config = dict(
    bias='none',
    init_std_down=0.00503,
    max_grad_norm=1.0,
)
Each number is 128 + 32 x the weight over the matrix's rms, rounded and kept within 0 to 255. Layers, rows and columns count from 0. Numbers have three digits each.

# up: layer 3 MLP up, 896x224, rms 0.12, rows 518-548, columns 0-223
# down: layer 3 MLP down (transposed), 896x224, rms 0.108, rows 518-548, columns 0-223
up518:169111142100095128118116135148177163089222113173103098129137148111120121104114192149167102112131161088114079116163100072108142127135158148109137165073100126093125131157136123146107092127136103135117107172084141183074145150157111103100171077131142062111203149157160176135149143162151081185148093097141119104142083169153132149161113157134148119122145164159108145195204057137188117119083083101119134185122115149150122131137120128116078162132114160139179079150130085184091144154191094137105115143174123161094193122110114149143099135152120122148116157176104101095161125137166170136145128086126141110107157111077163082093149156079151082077123200141128102132140094104238172110143
down518:134140141086110128097100158152066042133147142107158139097123171187122114096176099114143129127093120071201152141085146164142165092094110080141101165158117165148131101154135120159124156167155095137095138144144112123144157097118127136120146180190190136137104087107107102070128146117163114149106095116087094181084163070126106115161091137113107167167180159104190084108154089100085089122112105142154106130084165082155035090141097135119201131132159128146173131126151162063118119136082067122147142177162065073096134149183117121101088148128109101100118143083121130116088114068102142115167144116134082155075134087119138092134103114066159124107150088163093168106106152142147096135157
up519:114053090131162099144071098124071134066134140111115113163122147167123101154144164096141106118124114109153120124177121205130125167115073208080096157181183120145095167133070176106138198132140129035170149119152115164181075103206185146144114129126098145177182086039144189120138102130126071150178157198083188113152078089157082154150132138142166067051138166123164136168205134049168111148123054175088101157113182126077075177107122118137036154104184118152145174093093167088156148126121096100182174086128156126100130108134085047088165082159095107135124153072130107171093083127062121088160182124130177183118129144148135065094185092047165117107184121112092185096105140127064117165124
down519:182125129127135125107146105134099133110080143161104101202120137140117120230148124140087142162147077018144144164170103127158122116137086154147148087127127131147124141128150173087102136165157110115161198104149086150140114098099000144084097175148098138099116076168229156174142144080149077128123146181064150119181121084176176065098119112122154125124163075136095140159161133126109099144142083113118116108202093061151103135171162119155124135112133098167108079129181107096187099083126135062148108122153066079138063116141160173138103135128088100206172104111108082098111168105148087070095093133104099188128160130126080153084161066116165153168154166107158126165057107157174158128134
up520:124167182056148130186139145099151147159145094144137129144138113166114105141051143171115075061137157142114130108219130145146200171148094103119113130154146100108108148159142158158102098101105077158174123080106141091117175101117119184129159138139159104110093132129119110187112188128106134155125126150106149133123073168137112143166101171088077144088092140123100183112146130165131118134105102140089107137125147142109123119133117151169140126184114101129147076188080123144134101170107125141093182171072115162089148042107112136155139154113188124047121107170067131185141082128104134123152117167095163144037143141016145144109163152056043145138077221069115117128121121147173191163162
down520:123111129116168136105111215081105137155171041165096153088109139116172123150138172059154107096065131134096087184110123140165148067140120068098147135097206153137189129162179124115141105108074171105124082101170112154053133148151109104103179132129162132129103158104090118113107049150145118180123109128117123144183170158115180193158123074096121143166110171109150120164180155094151147126113082099199150131160118065151142131114138147117122117057099159093114185159134115167115139062158146159114119121102100140156150074186124095113137087117148133084107149110159111126168165218094170104120083108060133089132135123101182161126091125090095123067076143179158122153110145200208174158160
up521:075174095122162142141147151045136100156074127108119120088133130159119095122179084158122126150154141134117145133130146142096139158110125081133186100156092122154110095213154145131096145136156137143164143119125080127102154201127083162168147110142078121103070090134087137198172138118100120171191134151129111129139108109113156118116124128090108112122117101099118074148162090160128094109090134140127120149111146072127136125139105071114111140114130140139146102182146131079182113147170149147138113092164135093124125095172136104129127161157142168126132132094119107162155119185173135066126116192117125096130081105077109138083153129097078115104130133136133084159130108112152109113133
down521:157110121170115087115110137123138114122127134138051170227119085137087131136094094073099082099072108064148091097106118111175138132090151130123102122151141162154140118151141123150095173095106111177195112117104177085139116129156142142092191083107136086170118154089144102126168121142117167101123093156109158138141147153144172109127129123145201119125125148122136127138132149136147115143143146134136100125139121131128101171156181095129167132082110132083141110117142142151144113105094149100171172115109174101095110096122139177127171096100173143145117197168158139119129150137107122182138185119114137146129085124115123084121089162142155146144131146143197191099060102166098131193152
up522:172141156152135164143159103104127103125150083162108081142121190111118081098121109070081073099120112115160105121106111144136128167149129123081157128073158118094113153133205099107124093139167106086112151161059091157123108108197105146109117135158136141176170093175084092137106168176180131126111141118145135098137148172128099065144205086100135115172158133119110159116104113149153158088189096159125064156153082133081143155135143129024086110171108144147170111135140124117076155132150119102061133100088168159170098100149160191188155106133127137104102151132085120150125153149114082053146124126140144092125170104197135107136118121106101138116142129140104098136051130160156143097144
down522:147136144154117127161094152153155087100095120093125135090125106174124134125133079161104144161145150152114115093091179153125112173134086159147128158121163169100129103130113080121105184070160142133159193079172125078144109131097140120102153146112120100089072116111161126111137105126068105071130106103105117144110123111132160124140088128114132138166117141115134062092119097151061118115121128108146151158121171139163102107081162138125074163139092086094153134142121106064161068205111118153077152127114086118177153132064047103125073134109096092098140111113131168073154101144171161098107142184130147132183135107141136137125077135141124113098154137142067092125143096140115177100073
up523:119152137103119114147113129119178178091135125113125090119097120103148170149152178132103142142078097147107158110141101122117109189149099070094113151139102074102169122114127156153115031091162149095123105139114103131164149101146130113128097173139110126127134159187111091127139180142100143194172139103137157169123124085141111133121167162142102156114089118086103114091151163104127143082139101108138133180095134122115055101132091130168116089121145104086144118118163131199039082084132203106058129125127142119145129088185123098112152138107128174111134159123136109135081140112140134169177078145167151065105111167128136088107152111131154140062094136108151182121145132152116101170174
down523:137151147185092115124109130139141100118149150113104147124130125185153076125069138130135126136077120116147068124132129069133124162148097080171110154174106099087147099116117169080107090183087133147151120072097095158180128159127120115181142078065084089145147171140116076124148177113086165127089150118144132124095138091162113134142097122207154162060127151073145112148161094129087118091135164137120117167089118126142114143152151077168179106146156101121155110136127157129101127123110163145139119150104156067151139123161109083141134078120113151163150112118094089093092135100094115079146150100082083145150126131154084122157131109191109196162113044080138152094084090072145160104107
up524:120130084180138136095089094161150100131100155139134139144142119087063138064081130130137189128169104139147137179116124161158133120055106165123176106126119173137136148091099180109055157152149195157101132161122085097159106142133124114078075160093116083108130127139148181074124148127159099130085121099133069152124144091140129123157185194170121128163033113143103178122169166050018167112207139158164182109102058089087134068092081078099061130173076159128147204116159108150091109105149180093117070110160111141092142133108119151047098136193149152151152157144099083140072111143156075125146123125133115111173124169155161137138115080148191080141145102126169123158164126137119118095102
down524:148162113170150083109089159107140121120162096134127128115108169150109058077105146160095067103079109176134094164189167161141125075163097090175106099083090062213162113091161125141120125184106121086074105169117151153114180103119114177066146115125126142155073106114127114095139092117095123148170120139122135135113182128095168135125158105111121092122160118092105119145123067113134143164079105170098122145161154135152102099114145074152168094080134102090159147131157086104126122151162181153115161156134132116117111137128150111120114134148159126143095100087166160078161201182089159105147136129127177184148141105080114089188198178114114153078101168142151157114158147157168111112151
up525:167069121157122107081169138133124154078135136126138126158100180080128119102066147158092193108109126091107122170121124132143124185059077133061128138159136077115118127124109113118153121158160164144129083118120100074105166077144154113122150132112163139141157184141112115183049082154110161173108161139101200157127200140156138197177126166146127179147139107129104094068119182155057142165130075104169122138158150150143143117128097090150115130090129140127109150132081105134092149095186066157166153184105144109069148072195108159105154136135109156115075161170155159122105169105136115104125110080117162118127168097106148123119139155107118097160127087069093157133108114143146101114163
down525:082115106086122105211166173109186151119099053096134129121130122160141144103085109137123147105120135133072177082095079163110170108135104101117162122090134212109151133156120158138162192133065135149083126123078127107152119110230098137141127175123162150120137114107123147113128174106115124184170114096117094121086168132112082091162111086083064093120158107110139183141115152141144096093104125120172163198121112112125189144116092165188102113091164139101154147163127108132132158070129163103109124104167105132115093095175090104083111135158133133122135127181127116167133139123133142094098161194101110139107112151126176187080109184080113063144107106086134135113161159150097102123099
up526:065134160205086152087116150150216056177119086123156095111138099083155180113095114146118153086098120108114133139102128190167107195165093102139122138141091138149103162176088112171102106187140111100111173128123076123187200126108182114071154102172158086146112093086092116031099161120083162146153081092118128120068145170169094091095147144130051134131165124075168121098089131073130094106096067113164151140090099149127178110111071089180093192113145095104185143120121143179110173149124104150163105098155161149097111138100111125090124150160224191140130135181131139167119170061103168126122152148108161177090127142166082073133107106119143124146094126142118143147147079144129169141089
down526:132135182108157170146108133091112167093123168120124170117106169094151113104178133112168113162109098198140196104132127147141097049184092125093140122096130198150173148122129145149113172130134140058155103168138155163117156070103152104139166114109120124147186126071141132126145134167100085085136159145177081105133097132125156166150113126144119094146132161117158088160139123155111148143135165185123092129097156140172093076118085163154111064091111162133163093070135133163103140154153123153087134083102149119178159097141050125123154132047147109118124130118088116164160173119140143102089101120139132139109152143123158142177129096084098113153109143083151075100211086128100132109149
up527:178133083063150108146146114074117138103159133143099115105115134126134131146153125131080184152120077095157109080226155129131119149202101060131124159138136111168169148146158129134121093130087096106171134111098128073100135144118165115169155138146094117153153123129115133093118176139133074129147104202065125171088187152103113097134130141115095154087131174072176042109197169176148106116113137130103083137137121107144088132158157159117131135130244177125086133153108143120156090113111090093166196151101120139097156082139084166148131204156200145097085129072090103133107142136082164162116104136097123115076155121050129127140108122106143163107040094103058119110108140177130179183113
down527:084115145084111132180129112180069105168169113140129156131129157098046190077140141116132091150095183154140058119141133120140135118138128141092191106114122095117116113174152131107099123094102096110135064144121141134078178143163134128100132075084114123114135136095098087118125100109133185160139083147112119117154113149145160172157100113135167119123110145126163179076140179140137093143134156087136114092170136069177137131171128137137151136104111141253153098124134135128097135121187120100085129171112199096124138127191166127103069144138153128144149136133135099129156133121129107139136112080119159152128146117136133143171156174151153110180070165142144165140126211173204093076103
up528:204131107125145168139127131150091144084134139104137181151122092119123152130140114138159180146118092076167107056094161103136129132155130106150175107143143135181159173071096182147117140162135133148152168065164120114197147092135153059156155119103127181138128115149166182119138149107128161140117168081116141124106150048168094118130183095131130138133112141096089102143131166150090073081055059078081061178142096163193059187162119138204092103136144108142104091116180179141096095161130096176122149083163071119135119145128090146112170147069193104104151139185131090105115130194080113123177151130133117095126181160102158126152132127132110167120117037070000127187077096152127127065139
down528:119178074112133181139133168149075139138089140082106149201088139144158102112116160069088150126169166093011107109120133109090132076136129128114124115122194111182094100076100182188138145076134128147196081154071087109156118098148112127169159124109142056102147161130201127201110162139134172109129121135141152113095153136178086141093097031096143089155117107135103158133138174140154117099118107144166083173123174183142132088077153117122120158143140086125148100134117146109082123174138194137135187163136083111148133092130054125149094118140070142119117160160115154184136115132085093144137112121138123117095148134127153157120165060143145136123160065085112173093108153084133105085133
up529:174146075127088112105127150099177131114163153142094157120177156151159111152116159112114185086100067116114118135087168048126065097072106131148098081131107156102097125138112131107133132148157067183110154140153179171139113115114088072124108086097164070128098150121204138076092130192144091105122150109178207135110151138088187142113147129168112135144137125158131127178176207170096157135144116134129126089203109155131124136084111135112087132168124085154184156115133108096164097136112116130163163115155169070065198101129132118174154144039090109131109158150080127096079095088107103115082121098160101135076165126109147118124178155155137170092108125079163173135148130164135136103141
down529:110123097108142129127188158092137136150129053099135130198107092117176136111112120146115121076147100164111130143086150101120161160122134138196137099157065105111130104136104169076068138143147065112135157090120130121088116113119114077159153102160130098181088097116178170079139153119127147097154162142169178130125081081099105141137182127146137120205151090158132113130117159155119199103120121146167096121128174171167106155109149120149159100105099141195119173141169122105116116137152095187195066139118117142107144149157136107159125136100097054138084100155132122118102117155073117127111076174177111147136151091126147130196064093191172139137153105109138060133094141155112136107114
up530:162127133144093121139092215134144032186162105147137153137151055163173161114189112124111137132131147198141099076140189090167119156137157133049168184125151176143195167125086132076090094097186114102100081124167102090083111058120084119183118140131122112173134050052122093103159122194087101085101124125100182068074062087135132114115112193152133089128181159090143255136172099120090158126153067152111087133143152161135054183088123179115148118147150109157150147148132100108084196091079170153118073128132082145114099059137123100091124084131162095120114189098156158166179120151118127109142079108117121126126092122154125154186141084133161172150098133143154122139097119153151089083095
down530:113114126145111167150087138107189119127149123091187152132130075096097154114116086144149122031105183080129116106119160104116137135171200122138153088152109098078087157120134174122165149105093120160113130087128089177117102100175104096085175170135104116139085137112129141167205083091134136128160124156095125118148164172081215117094076100086100141139155095154163091115094085110107073117076199144119155157160161157080101144094113085123191140101175185129103048161099131134120085145212080105166140102129095132090080122149156160110116149072162129123101084194069073142146145108108138115143135117162147139105149111154138102151079109117150148196173144111125113184090105099103123128101
up531:112107140073170146086141113137110100145132066124126159090118160112135157162127082129124121134093134165149164126130157161139154105125142101141172133130158148052168140114121056139119184097114108131128178133105103148076124089126134137129147096145200155101122137123178113069136117151148108174128185107118139111096110081114091083086117143123112125157096090165149123117136150138119142094153086192113120123119137104116066132119097112107105164163134161095149151109131142112104103191130160113111133125133172141134117104135125112122158154114088149143140115126099168112097058106136161095144107165094139150150087169148163138172141117180149140147187159065132094190149109106142070083109
down531:169201169147111149141111136121138136084126154153135084151099176157137093147099119163124146121167135105138094151151132133179141189138127109154089226167083115083106141116086161164135105066141111140125093149079168127096149142100131083101130155130103086156154129152140129121144174125166147172100114195087132128139119102152062128146121104181124120164137133135065116163168139107150124130089133103125134149123097141179117146172149090179118119105075113144176164151122171083105109153120084123114136102137149123144106138128096177140094114117164146124139122152138066118155079116117171052126137104107120123123129124081087136157161190091140156083138131171157124134153174071103140160118
up532:141105175113107125123142130100109054133110175123097107107168117089155117117124145135115124116132073135149189089140122200146199137102158070085074087163133060106129140138141086112159108108138134141130174104180157133138085151184150122102151132136131161118091099155142166117146200164091120131153095141165139088128115080117155106105086107130129152152112114060110055131145086114165142088111118048100101140149136114172146164137146078116122141141087149159116113116137148117146098110118106115117133107159128093144135100166134145107085171090101177175095145118121198098151133168169122084107141148141127118150120143086077129131160075090100125229150145107120141094150160139134126089111
down532:179098120148058093189115137108128130086166158126118172176221133077140153136141187074162127112176111122169118139109134128105115136128108152116137107117094113190114095167109122150090134166088107168136156155204114137092118103117175133149137165114136100080161167191136104130119098159182081080181109102148090103148109127155087120122156174139161166099056127125153134152174107128115160159112147146084120190111218111111165119071178150129119118123120181091145132092100158120141153117142153148129099154090138119168110107158098122108127094133122087117085111185129141143165140143139153139160109093117184182110130149134153128110171111148101145099162151119154140091137157066138109133144
up533:168099130136173108120156150151064176103139147119098094137082092138124087119135150091119101140110110149150118092218156107090106072053147121161165093160191141138116164136144127105118158154067130135140154104179158095193171140140154177051147113089119155124150096108096081074121084116152151143140113093069202115131137147073160126118120131133109096092136110130171159097113127118121150079137119194072099136092096107165190151162179155096127132150222121080109149135100078133162147151024156151081104150095113154175116137166152167087154175129090130100077087133092095095117137123153167153140087129145157109112114121082133116125173156139100114151161104151077100102116138161120097116130
down533:104097156165096163145142148198133155127164155158141124158169054178132095141085129133082095110155150087123075114120151112022104092124042160115131095180145139104102183223139156119132127141112178140084147111118132084172137130102132152055116114083105047099160081098150085120142130120093131122174174120101122173178123099094151115107136151155135126141162105159112137109101146135106126098136137176140098124155089132164171133152095117053131169095188148051109113136107122177147153108099165134077067123151128177101170128089185160111106140170148147133165122100139095197126208156121122120158115134175122129138134131063136149152105098120120112124137162073158143147109137108107088106068
up534:127132073138128103090092162132104111105092130121100157091144120090125105097144171139156138115143113148129168125184106079148118163090153056134064125135129093111128138095085177169157112101127169151133171141127128128110134103149152133172154129158164149175137156125143114153153167113178161120120117130079104126135171132170123123105165152097082091108094084160110073098159131013115095125119116178144114091131154139070123169102128160101141097168107122149082161104138123154162147112119110079141158174127063126109155115141166168086145152143154145153172107153153134045140120137140083169164113078201136121193133136146144117094084165137157132168129130084165156139132071147125182177162
down534:109080145101143155137132131102178083123136067106131130100158106122105141114133167151131085075120173142145117093154144117152178110138025118124140160134134166121151118134088172120186159125162131089155043218171166129131146110131177094074145131099048121126151150130171133075050123163105214116091141155216124105168152139087167152170130147154127110131149165167136127116107129113135109129097134089169116156097124199119155082104180106162102137133077105151081124160148138143134129100125215139109145168135147126106107119069090115153081142110138126090106116086175126150149104102093120105151168142112114162172140192114127120149109157129062145137104103132131138087112108107103126099175
up535:100133111138160182131155087123128116117141141136155139120113111108130121155104116057111089140176116160121122100159145172118158126134144067138134097101161116125066102084134115123115129110137117145136214144063089189092139145120159104083117031145128112136087048159108096118143132126116120176137105146141089166136185100082129119124144066127100148167141122115124123089089120125112076148131104120107097129079139098130072120086099131165108117087112202131101175161156199123097145082163133121146113163132078156127158108099189141123155089159086135124146120164149122125162057154153134127153146140129118107109173108098128122110137118067072094119148146189118127148137116139164127078136
down535:077131137158129133093076100131111143140153109143103160168090125138120165102091132134150080148131116111189154114123159143131091088156123138082144169159135184050166151177144117136096213133154086093126099142109117201163140148100153130154139077168110139133168158113088120134128123152121139143119170186147105158112127115108143160119143150100127120123096114130108201134089135197067117117163142104108108138116077115116151140158154088110122097081116177189116119140087173160136137100126166102199109175143101112122144121145157105148097135105112140174100066174149084173133156139168098143134146104130136127124130132161143171160133075176092157148095133123191113124134125127120123090092
up536:177152159110146056126109159149143122064158145154068127107180096138146101120150134110092185124134183108073200112096089148155142133158105101102151178141109129084172167148134110158085176123104150125132128165103064090124102123080120113187110110144086148107155175088093212146189165153117141236177101168168079177180157147127155132111135147143180179129103109136107157103110085126139163130085086129158159111152173103083075153136132079087058167147098146126130123106117091139095125166098055066166144156125162152127137159212171109124116125170172152133058106198186105129140134137166118142133175182117104159056091122131135121129114150121116107124095109177123096143178134108092094127107
down536:108111133141135080103110216117132152148145122117132142178155127169129099122105129180120151189155158100148116131154125096134133132132147089176180111143164135095163109151107123106160115134122107132098105096063125035080080210162124171097159136167141074193117137084135125139119090168177083154149119114157138147114127083158150176110087145104089112081138154146158117119098131166160195140119122116172149165094131137198143096060125146157147072163141112131070183172139123163119084198195101103080118090080121101103139105187126123132083166119178111176175161171084110115105140152128169024098083134143157165128104196112117149123194124133166125157176178106179134127227131088122128125150
up537:142111114161106114125111152135117108095182175091143105174123105147169134124161104137153146146130148107160156082119161094107035137105110138111191169155118181123161103135107167145183162139078157143177158107171148178141104117101092148194109078116078181123093083103112065144180075103124093133125159021049117075125126131077138102109079152130080097106117217087160166157127157168121139124136093081196123100120096119166105109160109143092155107144132125168116111125124148106151164140068106163171109136128163045121188165155107119113096171108158152123139192104162154193153137111129125111127149112119159146117137133132148109133136111182200131159018111079147228160111154162082132083102
down537:137166099137166118109130102092054128133106099100144135120151086151119149131169067167145098154104118131060098141165078172105136180134115122186123127130122076173104102116123102109096146168122113124106170170160092118049114094126140128094121146111187124092094141136108111107107174113132116089118117149117084169149094121146140107171175154136119099112161117067114087165171193141108204083097161147157150113203096103158110139106126143131110136119187087116111147126115180107134071103137150131159166159069063103096115184156166190126130145159119097109136096103045123075115122145134148111197086129120130116160160142058184133135132132129121129138198131096129124144121043079173156184138
up538:127129104127082078087116135047129142109113103122122170110132139198107115156197157163074129089122118134145155047177097142152122081160148106138148159178095111097094171132120109094150093122015101127106140124147127078137141130160118140152152128111143132077136060151125141115152128185087111126122121062081125122137137098134150123120107125187164117122121162134147097168138152160150080114237145114100043191111102133214141153098168134108150128158165149117144080089061155147149178109155116164148179168223206074112131126121132139143155139149125102068117119129131125148101230143154214138097158106157088160084142179066122122086105136144121114098123118134158180141154074154174160171149
down538:170132051137117157147104126179112094133125126190150105096133165157084108143154109091182112000165157141138122131145143119143137091111125109165163171123139110087146108085165165063172159188034093125148141078123132115158080090183111160186138149116149103093118121112158140051152184066168115104050109132130113107140188128118142121204140155131121084119152168111132081056113158142100171078138118074074109131190167183141144165138218153104120172092117116172072182088124129131137115090122125109092165154082190130121181125158097139109106085127167148112135120130123126117128086108208153163109173194156134102142161146212140195167147126129063105082093140181169116181122142092088145098054
up539:098090092075128132111127145157108119100134137128156122160133128141107067160119056093130148091146110155145119137113152152109130201099159130114213050066124078131106141103113197179141149110093101128151165183128145107109146116146129059051167053182111060089087165128109130052091101147139190127157077117147187177137104136111197159136087170075101129173125207141121156085124104118093122134077084197045140138108143122194114132085093127161163167172094144173100030167179150141147162161093116132089172171145147046160072114131211152138185169113141097171124137060153134088150199121123103096156124150100146086127128089162175147096122134076088109122132189166076156140076052113109100134116
down539:172212151156158086137200148118162135145136157067146093097191058153077064180126102135102095106149149144154120084166052097144187132145104127131115217151185161140119100107104137131164132092152103135074125094158111196204122133132151087181131132137147143158173110168162157137112079124131115074122132211141079164156121119162178134147135157137154105122130142000098149183101069135100114142087117071157122112142162094200088150124128136029199124171099080071162123137126106156051131124060110135126109109097158191146135125135148094076126074155133128121107089118111145136092141145175120065081134199154121104120096164104089111153094099129146123191141103116100105095173114118081077103158
up540:100155133116084105189088156123100105189126192111118128139145147134118099127081125211107110140141149084092118112163151108137157094078118126117173118219141101146129087111145123110138114054168139108122085174149095135124179124136128162157138093126089103157137104172132099132094128131137151142095155198114097154130144137116192113102116145111169126129079159139099176146093121085084189131085049082148166108178123140151102114168130161176152114123138144067127162093099122089108126137140113161111144100083126126089096146171163186116128118072065160123142125142152141129115129111108103107133122089134140138162112088110105135114168087133141148137156179127139080120192140125175096178161
down540:097069113152096178100097093186087158095151084154127146107150071165061144154117148052090122168123167167135141145087121137116150109152145124126099114094072087099146183115133153148123110134116113142124131080110131120149124071117156129114091147144139106136118121119119138069127225148170097094158149119129131113075147081209137111134166176093138113089117146123163105151145114125123136125098160110127108112153077124147142145084133124128144117135143166140136057143113124126115140175114168125137108164153104185089102090093159190123120123185144146127138156147113092153150152086119182227134160167081119127109117125124101106137120135175178119100103104117199142154135090118095206108112
up541:136146155120166110136140105159122145139136176095115150166134154132137128127163169115111148119150117148151129165144148099114168101125154105106131134151152145147079104119118120176123117142116103190074174117139133155132122123144156120141121160114145170073126142130118121080159151133126107136117116096102114108124127107123140127130154116143174130167089101120131152129163112092093137071124119126077130127128140142118102109086108168157116128126116126121145135132120143120104119104121150120110115147128105127116163135085103149066152088148098097119166120171127132158125155143148136103098131147124135091121116133134128160161152119103165098121145112151106122154108098097112150151153
down541:136127108114122124125122142119170120126108177141149113140125127115120107108144109127153181115118147075139127112120125123135160109136121125114142117105136123111095126123151141133129137153144130162166147134132162109128110135159131137136119188088146115142076118126111157111075126118110122095139151115097120140132118138131126129129100119170138123130131121120160107148128114139113116145140104133132141112128135121122120121123138161077139147130124143119110131143172123134104135149108133121123111123164136108107122125134143148086145139146155130149122131126122149092195122149112147111140137138126124125130159113172157103147104112095131104110125121145106139124136131087150108146092
up542:101137146105153138099190152135115160103085140132172179135161174139123142121120057106121174116137103176137143168145124123050096051131119061164121108103119158134125116163168148143117143140130111123137158173126104104117117122071110181097137116105109132115082149112124153089127129122072105143091114112115120102139151151142152155107161169099149189133131171131082133109117139118158167148088128118107133112151139173135124173160147127131123138079201143096106162095111075130145138150111122098094147152138182115107097134103112132089149143123056105128134124139131132114163132146157137098138107163156096135105156190121097179131085132046178148070119128132095134148159141123145144147088
down542:163067153124101158095130142150149167134114150085095157149089133100112145132096121140160095112160103070183085139114097151165130170124151204113124130121138129151132169131138132150114122136126136145083117036173122117135084134173167110160138156076170082173126126123146136165139137180137138160121140139135118140096152082167121117132131142153097067122150114097135179144099142077123163119182176146159089169164163120175093180141110095096137124153088163084104116128147180165124113162102124143156073127101109130117181124142166119163135123134151172105169126167110098111134116157118086118137122148126106062164102146144121152106144136164104109156125139153149166093101113180099094112152
up543:138119119154131121144042110133148094160200155174110124121092137111154099072156145094143166130088165103154099151135130142097179108166137120127189125081156139119172133141102103137105189104126136147063190151152109132154146126155145094129186155114196137156147144118146155102195145182039130134114105170081142131129093183096174116211102091126101138124146161079137085088132145142131202156092094125152086118121138155179112145129159154084087053158082162151127177115117157130150110084110125125118153095153127143138109200128116113154125118159111124143156181071077094148077094117146165161156137149120076105215183130121107121160146187113152114085077093092150192108120100073124080158121
down543:168075069115158104097125175107131136182124106106090147048107147153095116149131164161116135149145132099108118187099133163045152196171117093111134160169083173066115130176172068135147126128071173147165153124184144184134130112117098122131120126160065170109124140104164037123134121182121045068116122177103108115133104123158108171133110099127131123138177113107172088151068108151126100150082152096066134174113074064085166101139151174159142193079077136120134073189150116151110125101098110150079130102152176103132158120138093169165142111151091144183112158090094113126109157149154100102134164138115121145165133114135128145165171076133123105085144142089127150108163125111121148178091
up544:123081109166087124152123138112124156030093170142129135165153116155097137174113112134185165083106111122107120101138188111104069106088115167130156169132153116155131128083148141097164159163141130125140149102113137109102118136180126144114172136129137157205108133152112119136125165143166180133086147100150097133117092111119110137155147122174144103204106158156193115129113128102155054129126098100128148108095095176152161078121149134075086151157103098123110138171107115135110192092138068138143078138099134101132063173160133126192125156099120141158129078137081097104089072132142202104149124137146131102110201079084103165111170140124155166134115151093175173143162125154147169153145
down544:153151121110130161178129116095074157119193115110121155142091154164150159118105124138115117050097078190134196153118130066134118170112102140122128132140112180070099127117145112122145123158138170138118145064119124102202221122128137196132143168122105102127125165102121135105142129139153178125100137121109106071082131109171114157126137127120157105101051105182178111112116122108141122138090174093105105139136191168142129162144135067105113156111097152101127094216141167136117109129165109114144063107121151135145069116114164151115144118187091133125107083122117073211160125156196139100133154141151108059086178126114115113117156135094099144046134166186132183136126058090050137155139
up545:146142117173113062070077162172142075130172140241111139063205123131188213130110136086154138161098100131109112150124127174182123154095183142113103124125138076121065116090127174099136084110071127230055116164113127147108080171123113139104132152155116000151103140206058122150113078093143138117166138101146155061091114149136136096149088086134091102115128118128133149076180140128156038154131134109103098130038115097175127207183139083132058131144141154150152112064099145142093062114037103135165143133115134151147085064119148111085185078124110092148174174119157165077089112163117108141108101097104133114110175119116163100117098164188149125122067194153189093109073149098173093150055
down545:136079081121131125065223151143142118134145175123158152059171057100127067136142145142184098114130136136136136172185130209171127121062136140123133096095128141145084081121133139196098158173052095148140159132168152137065102138092162141173126099129111149162111137067147120083076120158095134188117115132170127107146071115152087126192144097153123143094140124125149143156141116106096037128129167106133078120076176186162100107087084124112136153069139120085084170159144137135104093127145106219140167137121162113179107072109078143125122079150056115128190128098078123046128120136055193221141135191145138140182150137113106143102152136217158154089163031182136108139060063153074143169144
up546:193127100114089090142155087133095118139145103115163163091154139161063158101118122088123186121120102128143110079148101109113114094154138102144130121112163090102061103150091114136113131154126141149140179199134167139186123137126178170158109129158119132176147166102181136114108155166054160112106075177188163145109165152101138185113067140064114082131075120156141127140069173154197153125183142130168134158166140170129101141093116152136120160198143131149127109114113140127149062157106154111088172151128120106140201107136147091114118123134127115134069110148144094155186142111142188146131135124176113203068129096101150130162113113165067159133110100153109100219135152115198116173196
down546:119139164120180108178125121145054134133112198150125111120100116137072090161121103151222163125136105149157165121117135139117126052152133141140155166122135141110121153164107078091156216141170140140140113132142077119139132081074124223137151120115184158094125152194180143142111154146124114066115112084123163142160153128124193105146144162165089091126213157140078130144121149174094133111092118172187112113167179086127101109122066138130157153157074068105075120234137078112117153127149104178108139133146077078139140097082056077098093181105105128070110135079160146089100099092080184123097162121099119140090129088108100166178130100194129139152144123122093125087111065149173090085132
up547:139207081135165107129108071175122107128105107131190118089117137088137114076169151159167102144161143119114141124128157165116133108119112102126128084190073112093127150155205171139111100171112130105189169162039138146125115159083117110151140113094113149155125129159129137091108161096106138180129135111121137128052126104124156139121091141197132152101112173161131141119127121121164129109087111120114123173109167109120157186117130134151135124154173111120110089120126089143138108118162142202216115137192120140108053092106112172164176157160128128115143179127126137158101101131134111149135087119187152113115200180165174211118101115103118110090122118104117114115134152100131143105071
down547:095118085157154183137187181126133125141165117087162171129136153105107045142152105184122134134148116111150103135119113143140138179204131128147082160127119077175148146143208115127096169099169064005180163121071143119138177151087112127160167094163082182145180113171134093075144139110134138103118105175097126173110117183110098124123124077132134176100086094136140173237111130077092175085117140157133098179102167165116188134090165125134169145149120206141079104115075067141096170011114063149138132172143107138080066118130097141155074152148089148119091126085047157139171134135106101139132120079085122072153081128091098112063080174126121142146161171117146109148136123106133192126101
up548:141166100100104145155139097117155136177088163111111114081065125109117139105185167125090120164155147169099117129130148093081172068143122078133107174132158110092199127150083148151139105077159163149150135118102076181076086134116078153146144109127120138149036178165198140102091120174123089076145139154067148143114172137135111102109127086148103140081124173132102080126050139089121127123094113111141106113101154122096149156142132147094092123142124144142168099188158194175149107102136090140197114119108090150115158127139127110082146179169189161154135112157129135134157108140153148092119121154107115116186141137139149137106138106104217145190129073138210147112156156116132115150073
down548:163142115139115165039204127123152133104228168170150118126066158143129085119150087173145111120110129147134063123144116166125197076051123149133183073094142112132111088140150137190161143163089091117143092137145144117064119129132111118089115109143145160167139107108093177113165119128101077057121111114101111113081180158148132125124126170163120163162141113139119094123155073136158190128156121120120137150161174060132064160111182128112107148199175105177118159129152083079152144104133101099165141126086194132170091116078136184144120128160147154145103149122105165091093112101104110124144134113128137112149109133171132136158119198109096096111116138124073134128088119170127081160093